Part of a small language model's weights: 4 heads of 64.
Each number is 200 + 40 x the weight over its row's rms, rounded and kept within 0 to 999. Layers, rows and columns count from 0. The size before them is the row's rms in percent of the matrix's.

# layer 9 MLP down, 256x1536, rms 0.207, rows 79-105, columns 0-255
099,138,176,157,165,263,204,174,198,249,214,221,185,144,160,170,186,292,195,232,201,174,179,252,180,217,168,221,205,189,236,242,243,135,229,161,204,195,241,158,143,206,248,132,199,232,176,265,164,193,189,197,186,176,209,252,198,203,245,247,163,187,235,197,225,192,259,227,249,252,188,221,184,266,182,188,165,190,232,184,183,212,205,249,222,206,230,198,219,245,233,240,321,194,231,206,243,209,148,160,195,207,206,252,257,113,154,240,290,204,288,194,193,132,198,196,256,214,195,256,191,189,207,287,179,198,174,232,202,203,234,158,272,221,251,254,247,140,194,156,255,201,170,254,224,216,168,168,251,158,194,220,161,177,233,153,197,259,220,255,165,200,197,243,228,162,178,143,256,146,137,175,172,208,196,243,245,184,133,227,196,214,203,176,228,209,227,263,171,186,112,194,217,212,175,153,186,243,209,214,273,199,156,198,284,242,196,257,248,232,260,190,226,233,206,222,226,189,164,150,188,193,189,181,212,204,184,183,221,170,232,247,219,213,219,161,242,238,153,215,180,120,195,161,194,197,117,165,215,138,189,92,360,220,242,270,206
100,180,224,188,278,201,236,239,243,197,197,214,252,236,192,160,169,166,153,168,241,233,153,187,242,204,154,274,200,179,217,228,180,162,138,179,189,281,176,210,228,211,166,207,229,194,148,212,252,185,138,253,181,177,268,189,144,120,177,223,214,315,238,198,199,200,156,194,240,132,197,206,236,238,202,196,206,205,152,237,179,180,202,172,228,190,218,160,234,176,164,251,211,192,249,144,133,311,175,205,233,216,276,192,81,246,96,172,147,179,178,155,194,193,253,99,134,236,203,165,214,193,284,158,229,227,120,231,176,215,110,256,223,210,188,169,227,195,176,146,182,256,148,226,158,206,199,242,183,183,224,161,251,278,217,242,146,151,194,223,219,165,140,153,220,226,226,167,194,181,257,188,268,163,203,181,265,247,179,142,181,241,252,129,177,164,213,175,236,266,141,192,252,228,278,172,241,236,171,161,179,247,209,272,224,258,289,165,213,247,118,131,291,219,201,147,187,212,102,180,233,218,154,152,236,300,226,230,159,162,243,207,216,204,204,139,207,168,205,251,248,159,235,139,209,216,203,169,223,217,252,216,206,177,152,284,183
101,240,185,111,269,246,204,205,110,176,238,261,179,213,243,256,145,201,144,210,192,137,133,171,197,224,200,238,203,140,165,211,250,240,231,135,191,193,218,183,140,230,202,226,156,236,179,177,216,151,149,202,236,217,169,160,270,253,194,169,243,183,194,172,155,143,193,154,138,242,206,187,188,147,245,243,151,123,118,184,179,203,218,168,162,204,176,148,167,225,268,245,177,168,250,158,255,217,281,187,151,289,213,171,246,251,167,153,172,214,195,205,185,227,175,190,192,236,212,202,200,191,177,128,193,217,284,240,181,199,201,241,84,200,251,224,278,197,165,202,291,234,238,204,290,181,193,210,196,188,206,154,230,155,228,147,232,158,116,204,200,267,266,195,189,228,157,242,190,288,251,193,237,291,217,218,228,242,226,254,294,166,152,154,204,178,168,125,248,152,239,223,173,168,199,220,123,212,204,207,196,239,198,135,244,220,213,211,177,193,238,238,216,139,230,174,238,200,171,178,85,244,180,229,68,209,199,212,178,181,189,269,169,242,246,162,168,202,113,165,249,183,161,185,210,235,177,259,236,285,206,215,156,211,160,172,210
100,182,181,241,165,153,234,181,194,145,223,176,237,154,172,222,334,253,223,196,267,165,209,227,215,179,162,228,258,198,105,211,115,247,188,217,221,170,201,172,217,243,215,164,199,180,217,217,216,242,224,234,236,172,217,178,209,244,291,176,217,212,180,238,198,201,170,191,174,201,218,175,188,171,233,210,213,242,194,204,223,236,213,166,182,278,181,205,206,242,194,213,204,260,199,248,186,193,122,250,217,229,267,341,139,281,128,112,183,182,213,199,225,165,232,261,273,205,241,225,181,211,158,229,227,207,278,155,198,267,203,224,128,255,270,290,146,229,194,286,211,178,199,125,174,231,170,201,270,229,183,275,278,223,257,196,185,270,216,134,104,237,267,199,156,160,258,227,211,139,163,235,124,94,235,136,184,149,245,235,128,209,202,174,138,233,243,170,172,271,141,287,198,264,211,283,168,192,176,202,166,198,151,177,220,181,133,251,215,270,275,269,166,194,238,234,251,207,219,196,270,245,235,254,200,192,175,211,242,203,268,172,149,244,220,146,189,174,206,236,219,220,170,205,230,119,202,208,176,166,262,199,149,226,134,149,180
099,168,116,216,252,237,209,197,153,188,217,208,178,177,155,138,195,213,217,178,271,228,228,142,125,263,148,164,171,189,285,258,226,196,221,129,191,146,185,194,214,98,204,159,238,209,252,222,231,171,136,244,274,169,194,242,209,186,250,255,193,161,239,170,158,172,140,146,231,155,133,199,183,216,154,175,181,176,201,184,252,297,184,232,171,162,211,192,195,261,135,199,205,210,231,235,226,186,197,271,221,227,192,208,261,224,174,117,219,128,248,190,276,203,275,225,207,176,217,181,199,208,260,239,194,193,185,289,248,173,203,218,160,225,229,227,253,245,158,221,228,198,227,194,177,245,223,114,160,213,228,154,174,200,244,144,233,234,237,225,90,213,267,257,214,177,199,150,178,241,188,175,235,200,190,205,249,255,196,206,283,180,263,297,195,216,264,150,221,182,281,195,250,167,182,282,173,188,251,266,177,229,166,213,217,169,180,142,242,196,240,206,210,287,235,197,182,238,210,182,204,244,245,200,197,230,188,225,214,223,165,212,154,193,297,199,164,248,183,184,189,236,283,152,213,244,216,228,270,142,182,244,172,230,192,178,262
096,178,200,188,212,177,166,206,210,126,228,205,182,213,174,181,172,172,247,165,196,165,254,215,248,180,216,192,172,217,137,188,153,167,242,215,257,172,152,227,204,157,226,164,189,199,269,178,148,218,206,155,215,133,167,200,244,127,165,209,139,265,196,196,217,123,110,156,152,160,252,215,191,146,163,226,185,211,134,121,265,185,250,122,222,195,140,241,239,206,163,226,161,155,154,231,171,125,244,95,219,152,293,135,247,174,183,108,168,191,240,127,333,134,90,172,242,173,223,248,239,194,197,157,217,199,168,176,170,161,193,144,139,239,248,248,143,200,212,139,200,250,222,242,192,157,186,251,231,207,140,197,171,262,324,259,223,177,173,303,187,286,278,253,177,199,243,138,216,185,201,170,191,176,181,241,232,169,190,190,225,208,199,247,197,191,205,215,199,134,212,172,224,180,262,162,208,207,223,198,213,241,282,194,196,216,215,183,127,221,186,229,181,203,205,151,216,198,197,210,203,143,235,228,140,255,274,107,172,242,223,191,176,223,178,261,192,200,192,188,204,137,218,193,238,212,155,153,132,256,152,249,93,221,193,240,241
103,283,132,229,228,227,180,176,254,269,203,235,178,161,243,164,224,131,184,230,135,201,275,120,188,274,177,214,237,202,193,228,203,182,251,135,208,170,218,188,164,159,196,171,183,189,177,113,106,316,151,164,156,166,172,224,224,182,145,200,150,239,178,190,103,152,157,210,258,156,208,149,204,162,174,200,276,199,218,213,253,208,164,246,149,239,155,250,274,125,278,237,217,223,178,173,198,177,165,168,200,231,216,223,262,188,218,237,161,191,128,181,235,194,185,215,198,157,192,109,207,192,180,171,220,213,168,140,179,133,213,203,293,185,246,177,131,255,251,149,247,214,161,211,252,171,240,252,226,183,176,269,188,179,216,220,180,124,182,136,176,203,235,256,221,96,199,224,252,213,207,191,147,231,199,251,249,183,166,246,167,207,198,241,147,185,196,138,246,231,210,156,272,258,167,190,176,117,228,204,208,202,274,237,151,221,214,208,204,192,259,195,197,179,245,153,164,157,221,229,258,243,238,188,263,168,150,226,175,114,138,154,166,215,179,233,253,208,249,151,106,233,214,207,199,178,211,231,283,175,134,205,166,172,193,191,235
098,189,222,212,239,278,236,147,174,224,190,185,195,218,193,217,153,193,183,218,177,234,143,166,178,137,211,141,277,185,208,186,242,219,192,200,297,240,200,277,157,183,203,164,250,200,252,120,223,188,154,245,249,225,225,155,210,232,175,241,193,236,167,154,233,252,132,236,233,209,201,207,283,155,197,245,250,254,181,254,209,200,231,85,223,213,191,180,171,195,160,231,217,169,230,260,253,209,187,170,228,220,152,148,198,173,190,262,260,238,245,190,176,188,217,153,190,177,295,177,240,191,174,161,230,209,157,218,278,274,144,147,143,177,120,231,186,218,249,238,205,175,209,224,221,199,143,146,213,186,227,196,189,179,144,157,211,196,178,176,208,192,174,171,168,186,205,220,199,253,242,200,259,241,144,171,181,233,184,156,153,221,228,180,185,191,176,192,222,191,265,249,151,224,224,155,273,139,158,161,230,220,297,147,238,212,204,263,205,218,195,157,163,222,300,162,237,221,214,193,167,206,172,231,181,284,199,253,176,211,233,176,215,185,200,213,210,160,198,219,92,203,233,197,179,126,259,205,197,226,128,213,249,143,296,244,120
100,236,163,145,249,152,168,198,195,230,218,177,204,255,195,218,269,163,123,223,209,173,145,196,200,159,208,229,184,166,194,249,148,199,168,151,274,156,240,157,173,138,137,223,266,251,196,151,242,225,184,150,89,155,203,119,144,193,297,219,249,74,241,143,219,135,220,172,176,189,159,245,224,167,156,184,163,250,203,194,210,216,226,208,208,295,223,212,161,190,115,100,192,102,197,268,173,243,176,167,261,255,220,233,232,259,250,154,197,193,197,192,208,204,216,228,240,212,173,196,171,250,232,181,258,187,143,166,238,230,244,188,123,196,225,275,165,172,229,257,248,208,257,141,178,174,230,222,169,180,215,164,169,248,201,227,114,204,217,206,164,150,227,188,263,246,209,252,187,217,157,195,161,200,280,202,252,177,234,177,191,228,203,175,239,114,192,192,209,216,172,196,207,240,225,147,193,178,195,226,192,190,216,177,206,246,211,176,172,194,247,206,205,182,163,172,217,235,219,157,196,201,171,165,190,194,218,210,174,206,154,169,205,216,213,100,172,148,266,201,261,285,148,229,195,153,214,168,289,142,235,215,187,132,294,169,135
097,230,225,162,235,217,146,260,249,191,240,194,175,254,199,231,156,162,233,242,155,201,219,250,169,151,220,222,156,250,227,147,249,270,152,174,152,232,204,129,136,229,139,179,192,272,263,210,172,226,216,187,218,211,190,141,240,186,247,196,214,188,188,167,220,205,186,239,122,244,173,237,263,185,248,230,199,231,225,219,170,180,155,211,205,248,212,224,223,258,252,214,178,167,180,136,164,189,213,183,192,211,240,178,265,236,211,232,180,147,120,220,199,119,123,237,213,229,234,181,257,130,146,166,229,195,265,120,223,140,133,205,184,186,190,246,234,250,196,160,181,252,178,173,218,272,233,211,115,208,214,158,221,188,201,191,233,204,211,192,196,190,210,154,197,190,168,202,242,213,283,186,189,132,215,142,212,207,195,227,181,196,212,165,227,132,184,244,214,124,213,273,133,244,235,117,179,204,181,195,178,144,150,192,224,252,215,134,200,224,185,128,159,226,203,175,190,204,168,169,229,223,214,164,192,189,210,168,196,167,166,194,282,207,220,240,164,241,238,244,217,179,240,179,230,286,204,212,204,208,180,199,259,185,173,185,192
101,165,194,194,261,226,183,216,194,266,224,140,114,164,187,233,237,251,134,126,229,207,206,219,238,216,156,237,191,160,252,245,196,218,195,182,158,250,203,201,171,166,205,200,259,191,205,187,216,189,166,209,197,200,211,185,194,254,211,299,172,254,217,264,199,234,207,146,273,148,222,247,221,237,261,219,193,256,181,209,250,202,198,243,140,243,202,247,181,249,226,174,177,214,220,187,204,145,194,220,190,201,255,191,166,232,92,240,259,235,175,168,222,230,160,101,227,226,183,162,211,196,249,182,184,130,180,203,170,134,242,164,189,228,227,237,183,172,257,197,189,116,178,257,203,197,219,156,234,222,211,190,245,199,259,273,202,267,178,229,296,99,242,156,185,216,276,257,227,209,136,222,286,285,227,149,182,216,177,196,175,182,245,223,192,244,218,185,181,243,188,148,183,199,123,215,201,142,259,148,202,223,188,196,245,188,207,196,186,201,238,152,208,225,182,236,169,151,259,200,152,179,214,211,192,182,164,204,181,234,196,162,193,167,259,177,142,178,180,208,172,173,233,230,203,220,173,260,228,276,211,171,277,174,194,225,204
100,157,275,242,250,221,256,227,162,251,152,249,227,204,181,277,236,195,121,179,191,193,172,145,85,157,282,188,234,129,212,194,122,201,206,169,173,181,213,212,207,182,243,225,166,205,178,278,228,172,193,172,268,247,200,227,214,211,101,190,278,236,207,141,207,270,175,141,219,198,235,128,191,183,138,164,186,265,124,220,187,182,266,170,162,160,189,181,176,137,258,218,216,133,214,149,184,212,232,132,157,183,180,195,182,196,215,166,225,208,202,278,200,215,183,194,138,232,132,228,183,146,236,189,167,216,244,184,181,240,188,174,219,229,149,164,125,207,217,158,182,206,140,176,265,204,145,162,260,179,209,136,150,280,204,181,224,261,235,248,237,192,155,294,210,131,218,218,216,238,189,167,182,251,145,226,202,147,256,193,177,136,177,253,211,279,189,238,192,184,194,197,162,233,176,237,272,184,176,162,198,263,228,203,163,283,211,116,189,210,205,291,188,195,215,157,197,215,207,149,203,195,150,312,227,247,235,194,170,200,151,120,146,176,235,227,264,196,274,217,185,166,157,206,144,182,207,208,226,226,241,249,187,217,155,212,251
095,280,199,221,246,190,194,228,140,293,252,212,142,199,167,249,312,276,193,133,182,157,199,251,103,194,240,237,280,214,271,275,247,222,218,199,234,175,193,207,158,113,195,186,178,216,138,161,222,239,216,297,222,187,208,262,144,304,217,286,198,225,157,199,233,229,186,259,284,144,193,211,204,202,226,213,235,175,170,207,182,126,255,251,184,273,237,209,178,193,166,200,176,200,149,196,140,215,218,247,249,131,142,149,180,182,170,232,184,151,255,235,163,249,131,216,145,152,169,205,283,121,268,223,235,190,204,153,235,236,217,226,220,205,218,151,253,199,228,191,166,224,202,191,192,248,196,207,198,251,210,186,191,215,166,267,233,179,182,200,198,182,243,193,167,213,180,190,285,177,169,212,244,176,258,208,129,231,195,202,218,174,204,249,168,209,196,277,174,244,166,206,228,180,161,233,135,227,222,191,151,156,208,215,166,228,160,166,197,230,247,166,198,246,198,180,211,213,149,212,288,169,175,198,148,150,180,198,237,178,220,219,146,177,194,166,230,204,217,249,141,290,160,248,172,244,177,195,150,197,216,189,220,242,225,234,184
098,165,201,250,207,162,189,102,176,195,237,189,164,236,242,188,231,213,214,132,163,190,152,162,228,234,234,197,153,216,213,181,223,180,241,233,193,218,195,187,234,164,213,291,191,174,227,204,196,210,169,204,193,247,153,211,190,240,184,165,171,201,222,216,193,191,186,254,210,157,146,167,136,229,175,162,216,181,248,208,215,157,182,212,219,147,209,242,173,187,205,181,193,157,201,187,199,165,193,212,122,248,268,234,250,279,207,303,191,198,264,195,222,132,197,263,268,163,226,201,178,230,133,209,186,269,236,147,165,109,203,230,234,236,219,172,169,276,198,220,148,196,182,206,151,143,216,236,162,144,211,230,214,182,166,154,240,189,167,145,166,220,196,235,194,133,179,187,157,132,210,146,230,128,235,207,212,256,253,201,228,230,148,161,91,278,178,158,229,283,201,229,240,139,151,292,210,255,153,204,177,180,217,169,136,168,274,174,201,225,306,200,172,212,180,204,179,121,163,179,116,174,238,131,143,242,194,149,165,195,108,257,261,214,250,193,189,220,227,167,178,225,253,167,225,299,169,196,185,201,202,191,191,169,213,209,213
098,214,237,220,157,204,211,201,315,199,158,226,210,109,200,204,156,154,216,215,168,131,255,176,217,138,215,195,246,102,204,232,208,171,238,200,190,182,237,268,193,103,207,193,199,241,145,168,221,267,214,181,193,170,186,199,203,237,303,203,222,158,159,147,196,198,181,175,117,173,234,242,243,231,234,186,205,220,192,172,251,169,225,164,234,251,173,237,199,225,195,265,215,194,182,222,236,208,263,250,236,161,143,169,194,186,222,202,190,167,175,228,230,242,359,213,162,197,201,161,159,264,269,160,203,161,228,137,238,188,264,194,206,190,193,148,219,211,327,203,246,207,176,233,185,142,219,197,222,137,257,161,262,214,178,303,210,122,198,240,156,175,256,194,170,135,174,295,170,174,197,232,179,228,202,230,201,186,224,189,190,251,226,199,185,152,108,162,253,202,211,192,264,201,170,216,250,223,211,183,192,143,160,147,138,168,248,231,220,191,249,146,200,200,265,274,259,145,166,201,207,185,286,196,212,246,139,261,214,90,236,277,168,216,184,229,229,178,228,187,207,178,214,196,150,198,244,197,212,162,213,255,191,219,200,219,177
101,219,185,200,227,307,188,203,154,154,178,240,243,120,202,158,143,175,155,180,163,266,210,176,257,190,194,255,135,217,184,222,90,241,257,172,81,248,233,225,269,263,265,179,241,223,205,259,244,183,165,229,218,286,180,241,193,178,152,239,228,185,162,194,161,240,293,202,196,194,166,218,222,221,191,159,211,245,233,201,180,236,233,186,120,122,227,266,271,155,290,161,237,193,185,162,143,207,177,139,225,140,169,178,187,181,224,157,190,204,183,170,208,185,211,207,168,168,248,158,230,213,189,195,310,202,236,151,259,215,165,150,192,269,235,241,239,184,266,226,202,210,217,187,170,219,236,234,137,164,155,182,155,238,286,154,173,196,165,201,231,154,193,189,222,188,183,213,252,197,139,215,177,217,220,220,207,254,249,227,172,207,203,225,224,243,200,227,222,158,196,228,200,226,186,270,186,163,172,274,224,220,169,286,177,222,245,151,165,256,195,207,155,166,194,182,183,220,210,168,188,189,168,205,178,148,171,244,169,193,198,279,217,243,219,199,214,211,209,211,175,226,113,192,247,223,192,211,240,153,210,217,190,207,148,225,262
098,198,227,251,129,178,180,200,278,203,206,167,186,123,146,264,213,212,135,211,236,207,172,230,223,140,262,146,227,216,179,206,96,184,215,232,214,257,186,234,139,189,205,147,227,165,226,124,216,156,146,130,283,179,242,210,200,169,137,160,212,215,236,272,203,247,181,208,204,272,123,148,126,233,163,183,250,220,182,170,236,205,206,197,289,197,193,203,169,222,217,167,210,186,146,153,232,187,156,215,211,86,138,277,209,243,223,118,145,182,200,172,217,296,215,156,200,204,145,181,211,192,246,215,261,199,179,221,234,246,238,239,236,245,218,165,242,272,176,208,241,227,210,186,191,189,189,202,217,227,218,200,194,148,156,226,178,181,277,225,267,145,238,162,143,202,223,237,249,177,229,174,172,215,261,193,138,242,171,210,204,212,224,165,166,224,277,220,248,249,209,144,256,219,170,228,223,199,129,182,218,184,167,239,194,183,234,195,272,253,195,184,250,205,202,233,289,189,180,144,246,79,114,132,251,235,172,254,193,229,258,233,273,183,236,224,182,162,222,227,216,267,192,183,257,195,252,243,267,156,212,226,278,164,242,232,222
099,204,173,176,194,150,224,173,227,222,130,175,228,213,227,163,177,280,190,139,186,151,179,246,222,156,144,239,195,223,211,247,166,205,204,192,148,186,229,211,172,149,273,206,131,264,264,58,242,229,155,182,224,142,221,153,189,147,237,190,228,209,172,201,193,242,125,226,131,209,101,190,218,214,182,144,165,208,179,248,209,123,192,214,226,175,173,187,174,236,190,209,165,254,203,195,137,184,193,203,192,224,218,148,247,239,131,229,231,238,172,261,167,102,198,178,206,167,214,138,171,173,267,211,156,237,171,171,225,207,207,234,198,148,192,191,236,252,190,168,228,176,203,231,213,145,222,257,186,207,146,203,172,209,179,248,240,111,201,201,194,192,270,223,179,180,233,176,192,226,150,220,200,247,205,192,221,105,211,220,230,183,134,198,307,209,189,137,228,247,138,177,251,231,187,152,198,225,146,218,258,180,185,247,203,210,209,128,205,250,199,200,239,239,253,245,256,241,251,272,249,149,185,212,191,175,223,145,225,159,230,163,121,241,235,190,192,220,177,253,168,170,243,205,149,190,163,237,207,207,191,256,208,176,212,206,203
099,185,237,177,149,190,241,247,185,247,170,209,227,169,226,221,207,185,158,162,208,174,164,180,179,226,210,216,154,204,238,203,280,193,237,214,129,170,211,198,200,162,96,206,152,204,222,281,225,245,179,135,257,176,120,156,266,208,129,213,246,150,195,280,121,174,258,240,263,115,201,201,247,215,242,219,182,227,237,261,208,201,191,272,163,123,198,161,247,311,248,158,194,245,231,199,175,211,226,256,164,179,255,221,221,217,152,228,193,193,125,193,140,227,361,199,151,202,156,202,176,259,218,256,188,278,212,108,294,186,233,183,175,185,177,275,233,230,287,237,235,285,226,190,257,212,193,203,259,240,301,194,204,217,135,220,154,161,185,191,271,220,235,146,177,165,153,197,220,235,244,170,124,147,207,216,212,258,243,227,153,200,234,200,226,196,239,212,141,210,170,197,200,127,179,147,223,198,257,205,175,237,211,221,167,170,165,178,206,169,190,118,161,204,254,206,224,245,151,228,184,146,270,266,179,202,153,161,109,211,112,198,184,164,178,176,199,213,274,226,235,151,249,164,238,191,235,149,263,103,132,214,176,184,219,233,208
100,192,149,204,213,255,229,253,164,219,181,278,174,259,193,196,335,230,190,189,273,254,159,201,215,235,249,188,220,187,196,133,182,240,174,252,198,220,216,190,197,177,189,210,168,208,190,120,244,174,199,213,163,202,198,173,273,247,195,132,184,180,219,208,180,210,222,202,167,130,190,274,198,203,236,118,216,144,163,238,189,198,169,204,274,219,192,175,195,218,215,219,213,202,216,215,207,199,166,231,210,213,332,147,200,190,247,179,219,202,174,243,167,210,202,143,134,203,149,274,176,206,207,176,167,230,118,276,252,257,174,229,231,165,228,131,196,207,250,222,112,216,162,206,194,177,228,208,171,206,163,201,252,206,183,215,270,164,293,227,264,203,144,187,225,274,179,219,207,206,118,178,183,150,208,224,147,173,202,188,257,166,189,169,71,241,257,129,163,251,143,175,218,175,274,189,199,180,176,183,212,136,194,239,252,231,149,226,192,252,252,181,196,279,218,206,147,219,241,227,192,126,160,163,180,218,231,176,184,146,112,178,252,123,238,204,167,268,124,227,209,123,228,200,198,229,159,229,252,254,228,206,255,172,154,207,166
100,224,220,163,189,193,183,225,233,251,228,178,214,189,307,164,175,235,228,180,200,239,179,163,337,208,255,190,206,159,209,195,206,133,218,203,167,180,196,173,173,229,167,276,253,208,263,193,159,302,232,227,248,191,194,213,215,219,153,250,196,192,206,227,194,196,214,171,194,182,218,168,166,181,211,206,170,292,168,154,186,229,119,328,170,167,170,144,154,158,161,244,194,207,172,75,251,206,191,271,196,233,235,136,252,223,173,208,216,155,206,149,210,193,180,191,157,205,195,244,139,213,194,223,168,196,185,175,267,189,197,248,182,211,236,218,176,179,246,221,232,209,153,241,193,196,149,221,154,223,222,202,189,166,178,165,213,216,188,191,224,275,209,237,229,137,241,171,202,256,183,234,258,181,122,204,239,167,203,163,192,220,226,207,272,179,273,166,184,161,185,221,169,226,129,148,162,161,261,189,256,183,219,165,165,218,238,173,213,228,209,244,205,193,200,197,267,189,235,224,184,219,247,213,266,170,225,223,201,205,196,196,214,243,241,185,187,224,211,257,230,235,287,169,223,174,196,248,185,182,183,149,189,208,162,105,228
098,180,154,188,260,110,188,219,255,164,228,201,204,224,160,148,232,275,279,179,235,147,153,256,105,206,149,261,243,214,181,265,201,263,173,206,184,269,146,210,184,198,198,184,170,196,111,110,186,227,189,146,166,192,187,194,155,302,210,153,187,145,185,210,123,221,176,194,148,174,208,276,220,210,245,174,162,131,226,192,230,183,233,185,199,164,186,293,211,270,170,287,159,224,162,136,137,240,188,198,168,150,167,179,287,130,154,156,248,168,240,192,148,251,154,225,274,212,183,150,182,175,131,141,174,211,177,160,175,159,180,295,91,182,224,234,185,221,293,170,197,273,160,206,180,197,195,232,229,165,219,194,197,161,198,204,232,172,151,120,165,282,231,191,200,193,242,152,248,237,176,194,183,199,182,272,227,187,203,186,187,198,102,164,197,215,231,241,251,196,225,236,206,262,188,250,221,224,214,189,250,202,242,225,258,216,157,200,249,192,213,149,206,234,277,197,164,277,144,202,218,247,220,182,178,191,186,200,242,192,170,204,204,169,149,193,191,241,209,229,247,221,174,168,222,266,162,201,123,140,188,175,171,172,168,316,117
094,232,251,199,223,189,212,249,264,205,169,221,128,148,200,195,211,207,212,157,231,245,185,178,248,225,131,144,198,252,193,190,126,215,228,226,215,217,144,214,220,195,240,219,272,162,163,118,182,233,210,234,262,150,204,141,184,258,187,143,205,299,240,142,165,165,196,199,190,157,202,202,174,222,161,162,215,282,196,207,210,215,173,219,207,102,190,221,179,143,230,209,256,246,201,179,262,300,192,210,174,200,191,171,220,152,217,250,166,156,152,138,205,199,237,235,102,174,276,244,167,156,195,141,189,236,211,207,195,164,105,236,271,166,289,253,228,163,214,200,197,191,211,174,242,152,123,190,214,256,277,177,201,169,211,211,204,168,278,177,136,197,200,97,216,184,169,238,179,222,269,232,193,165,230,161,188,217,157,189,248,177,242,220,195,210,166,160,234,148,128,171,164,223,227,127,173,236,268,171,256,73,177,240,130,195,180,180,195,187,265,77,206,203,223,224,197,264,192,244,150,238,244,263,191,112,174,216,210,170,201,216,156,195,255,189,193,234,181,188,174,75,198,156,163,155,219,180,269,174,118,215,185,234,224,235,257
100,206,218,185,214,248,180,173,243,204,103,198,220,220,156,265,181,234,200,208,204,243,265,215,241,247,154,234,240,239,243,157,238,164,201,152,228,204,239,160,221,169,222,109,126,160,216,209,222,174,220,213,194,137,175,163,205,187,240,178,196,167,191,216,229,214,202,213,148,150,123,215,208,231,164,171,203,164,212,179,150,146,249,148,192,201,161,236,214,158,216,186,254,332,219,181,197,181,197,160,182,189,207,141,227,149,182,192,233,274,222,175,128,196,223,198,242,217,189,227,228,198,225,169,185,216,221,219,164,146,242,222,219,159,200,211,173,226,215,225,244,291,145,232,200,200,193,263,126,174,205,201,170,173,245,241,165,147,166,168,233,254,219,135,205,119,199,253,215,219,313,207,211,199,135,191,205,198,143,239,242,231,145,241,210,219,212,218,146,205,212,276,239,250,179,123,166,140,252,91,237,254,251,210,156,231,237,174,188,180,206,211,111,248,175,190,214,138,146,256,213,242,241,196,150,205,209,181,228,163,232,160,179,207,218,177,209,140,164,255,254,160,200,172,125,252,195,246,155,236,167,267,136,266,231,108,217
101,179,152,237,206,208,148,242,174,208,227,194,245,249,181,219,261,221,196,220,130,219,211,248,222,215,195,209,162,183,256,199,191,254,232,200,161,171,245,177,163,136,117,156,258,182,140,249,167,245,238,179,228,219,157,250,177,232,181,185,161,171,208,237,267,219,265,118,217,281,172,228,231,213,234,197,218,227,261,202,194,216,122,205,211,149,223,224,158,80,119,192,230,222,167,200,221,232,138,184,223,239,220,205,277,193,163,246,207,224,127,218,171,247,164,183,144,240,164,145,239,277,147,218,199,197,146,170,179,245,236,228,207,150,175,268,179,246,221,189,143,145,196,224,224,221,206,198,214,265,236,193,169,252,177,163,122,295,258,211,184,238,172,180,220,192,185,212,188,229,142,286,193,164,211,243,218,231,195,246,192,213,200,247,158,186,178,294,196,293,242,165,202,231,245,166,178,205,123,216,219,114,227,190,216,242,178,239,204,186,194,216,219,153,240,232,217,181,176,218,138,162,178,266,215,163,112,211,234,228,147,213,212,227,214,202,257,230,255,191,254,201,156,218,204,227,198,163,184,125,209,278,274,215,212,217,262
100,162,157,220,184,176,255,168,239,207,174,185,218,244,219,190,159,153,128,202,212,230,219,135,152,225,204,167,218,219,159,162,168,217,233,227,196,241,199,223,249,184,195,294,194,217,196,53,259,151,184,184,172,156,238,138,271,215,179,231,246,228,246,222,214,216,191,178,235,199,187,197,182,188,160,174,187,278,141,147,210,178,227,251,219,213,233,234,192,241,215,131,217,148,183,181,125,108,222,270,220,174,104,243,197,163,220,198,264,166,166,159,238,223,192,174,165,105,282,263,138,186,287,210,166,227,256,206,161,129,264,178,123,202,263,203,146,246,217,165,153,216,103,206,207,258,197,234,159,145,191,171,207,86,196,180,177,254,166,230,195,160,223,289,170,170,194,218,226,156,199,227,214,197,266,197,208,237,175,188,200,195,131,190,180,154,284,192,183,156,198,296,210,198,155,264,180,236,106,191,209,194,205,168,189,188,216,192,218,220,262,210,245,219,184,126,208,162,192,212,238,196,187,170,148,215,243,178,190,95,228,164,152,179,238,147,191,257,210,243,157,210,186,170,227,192,196,239,209,170,230,221,244,203,163,188,172
111,240,219,214,148,187,165,192,165,208,262,170,177,200,173,79,172,223,181,171,161,225,176,148,256,242,160,172,230,266,198,157,151,246,188,177,154,203,181,197,195,246,135,188,212,281,223,233,151,147,167,203,216,227,219,238,198,261,276,237,240,136,164,222,265,167,128,186,214,167,120,225,146,162,171,170,165,210,213,182,153,200,214,262,161,69,154,161,151,211,220,159,184,144,263,217,235,169,220,216,154,217,185,235,157,232,143,231,257,248,224,218,182,220,135,102,206,119,230,129,118,246,136,230,207,241,198,161,165,225,201,198,243,226,189,187,201,191,200,164,236,293,180,182,188,218,200,203,172,221,247,200,210,237,212,155,194,270,225,138,264,147,208,153,169,222,194,170,182,160,157,171,244,145,162,193,191,202,151,238,218,191,148,292,264,191,148,279,192,117,174,198,93,219,190,215,207,172,247,172,210,223,229,210,183,203,154,180,208,198,191,164,225,219,249,144,189,220,231,200,256,173,256,238,174,200,258,263,221,220,215,181,205,168,209,204,225,225,222,241,167,208,223,170,288,241,257,224,212,189,209,187,236,250,229,202,196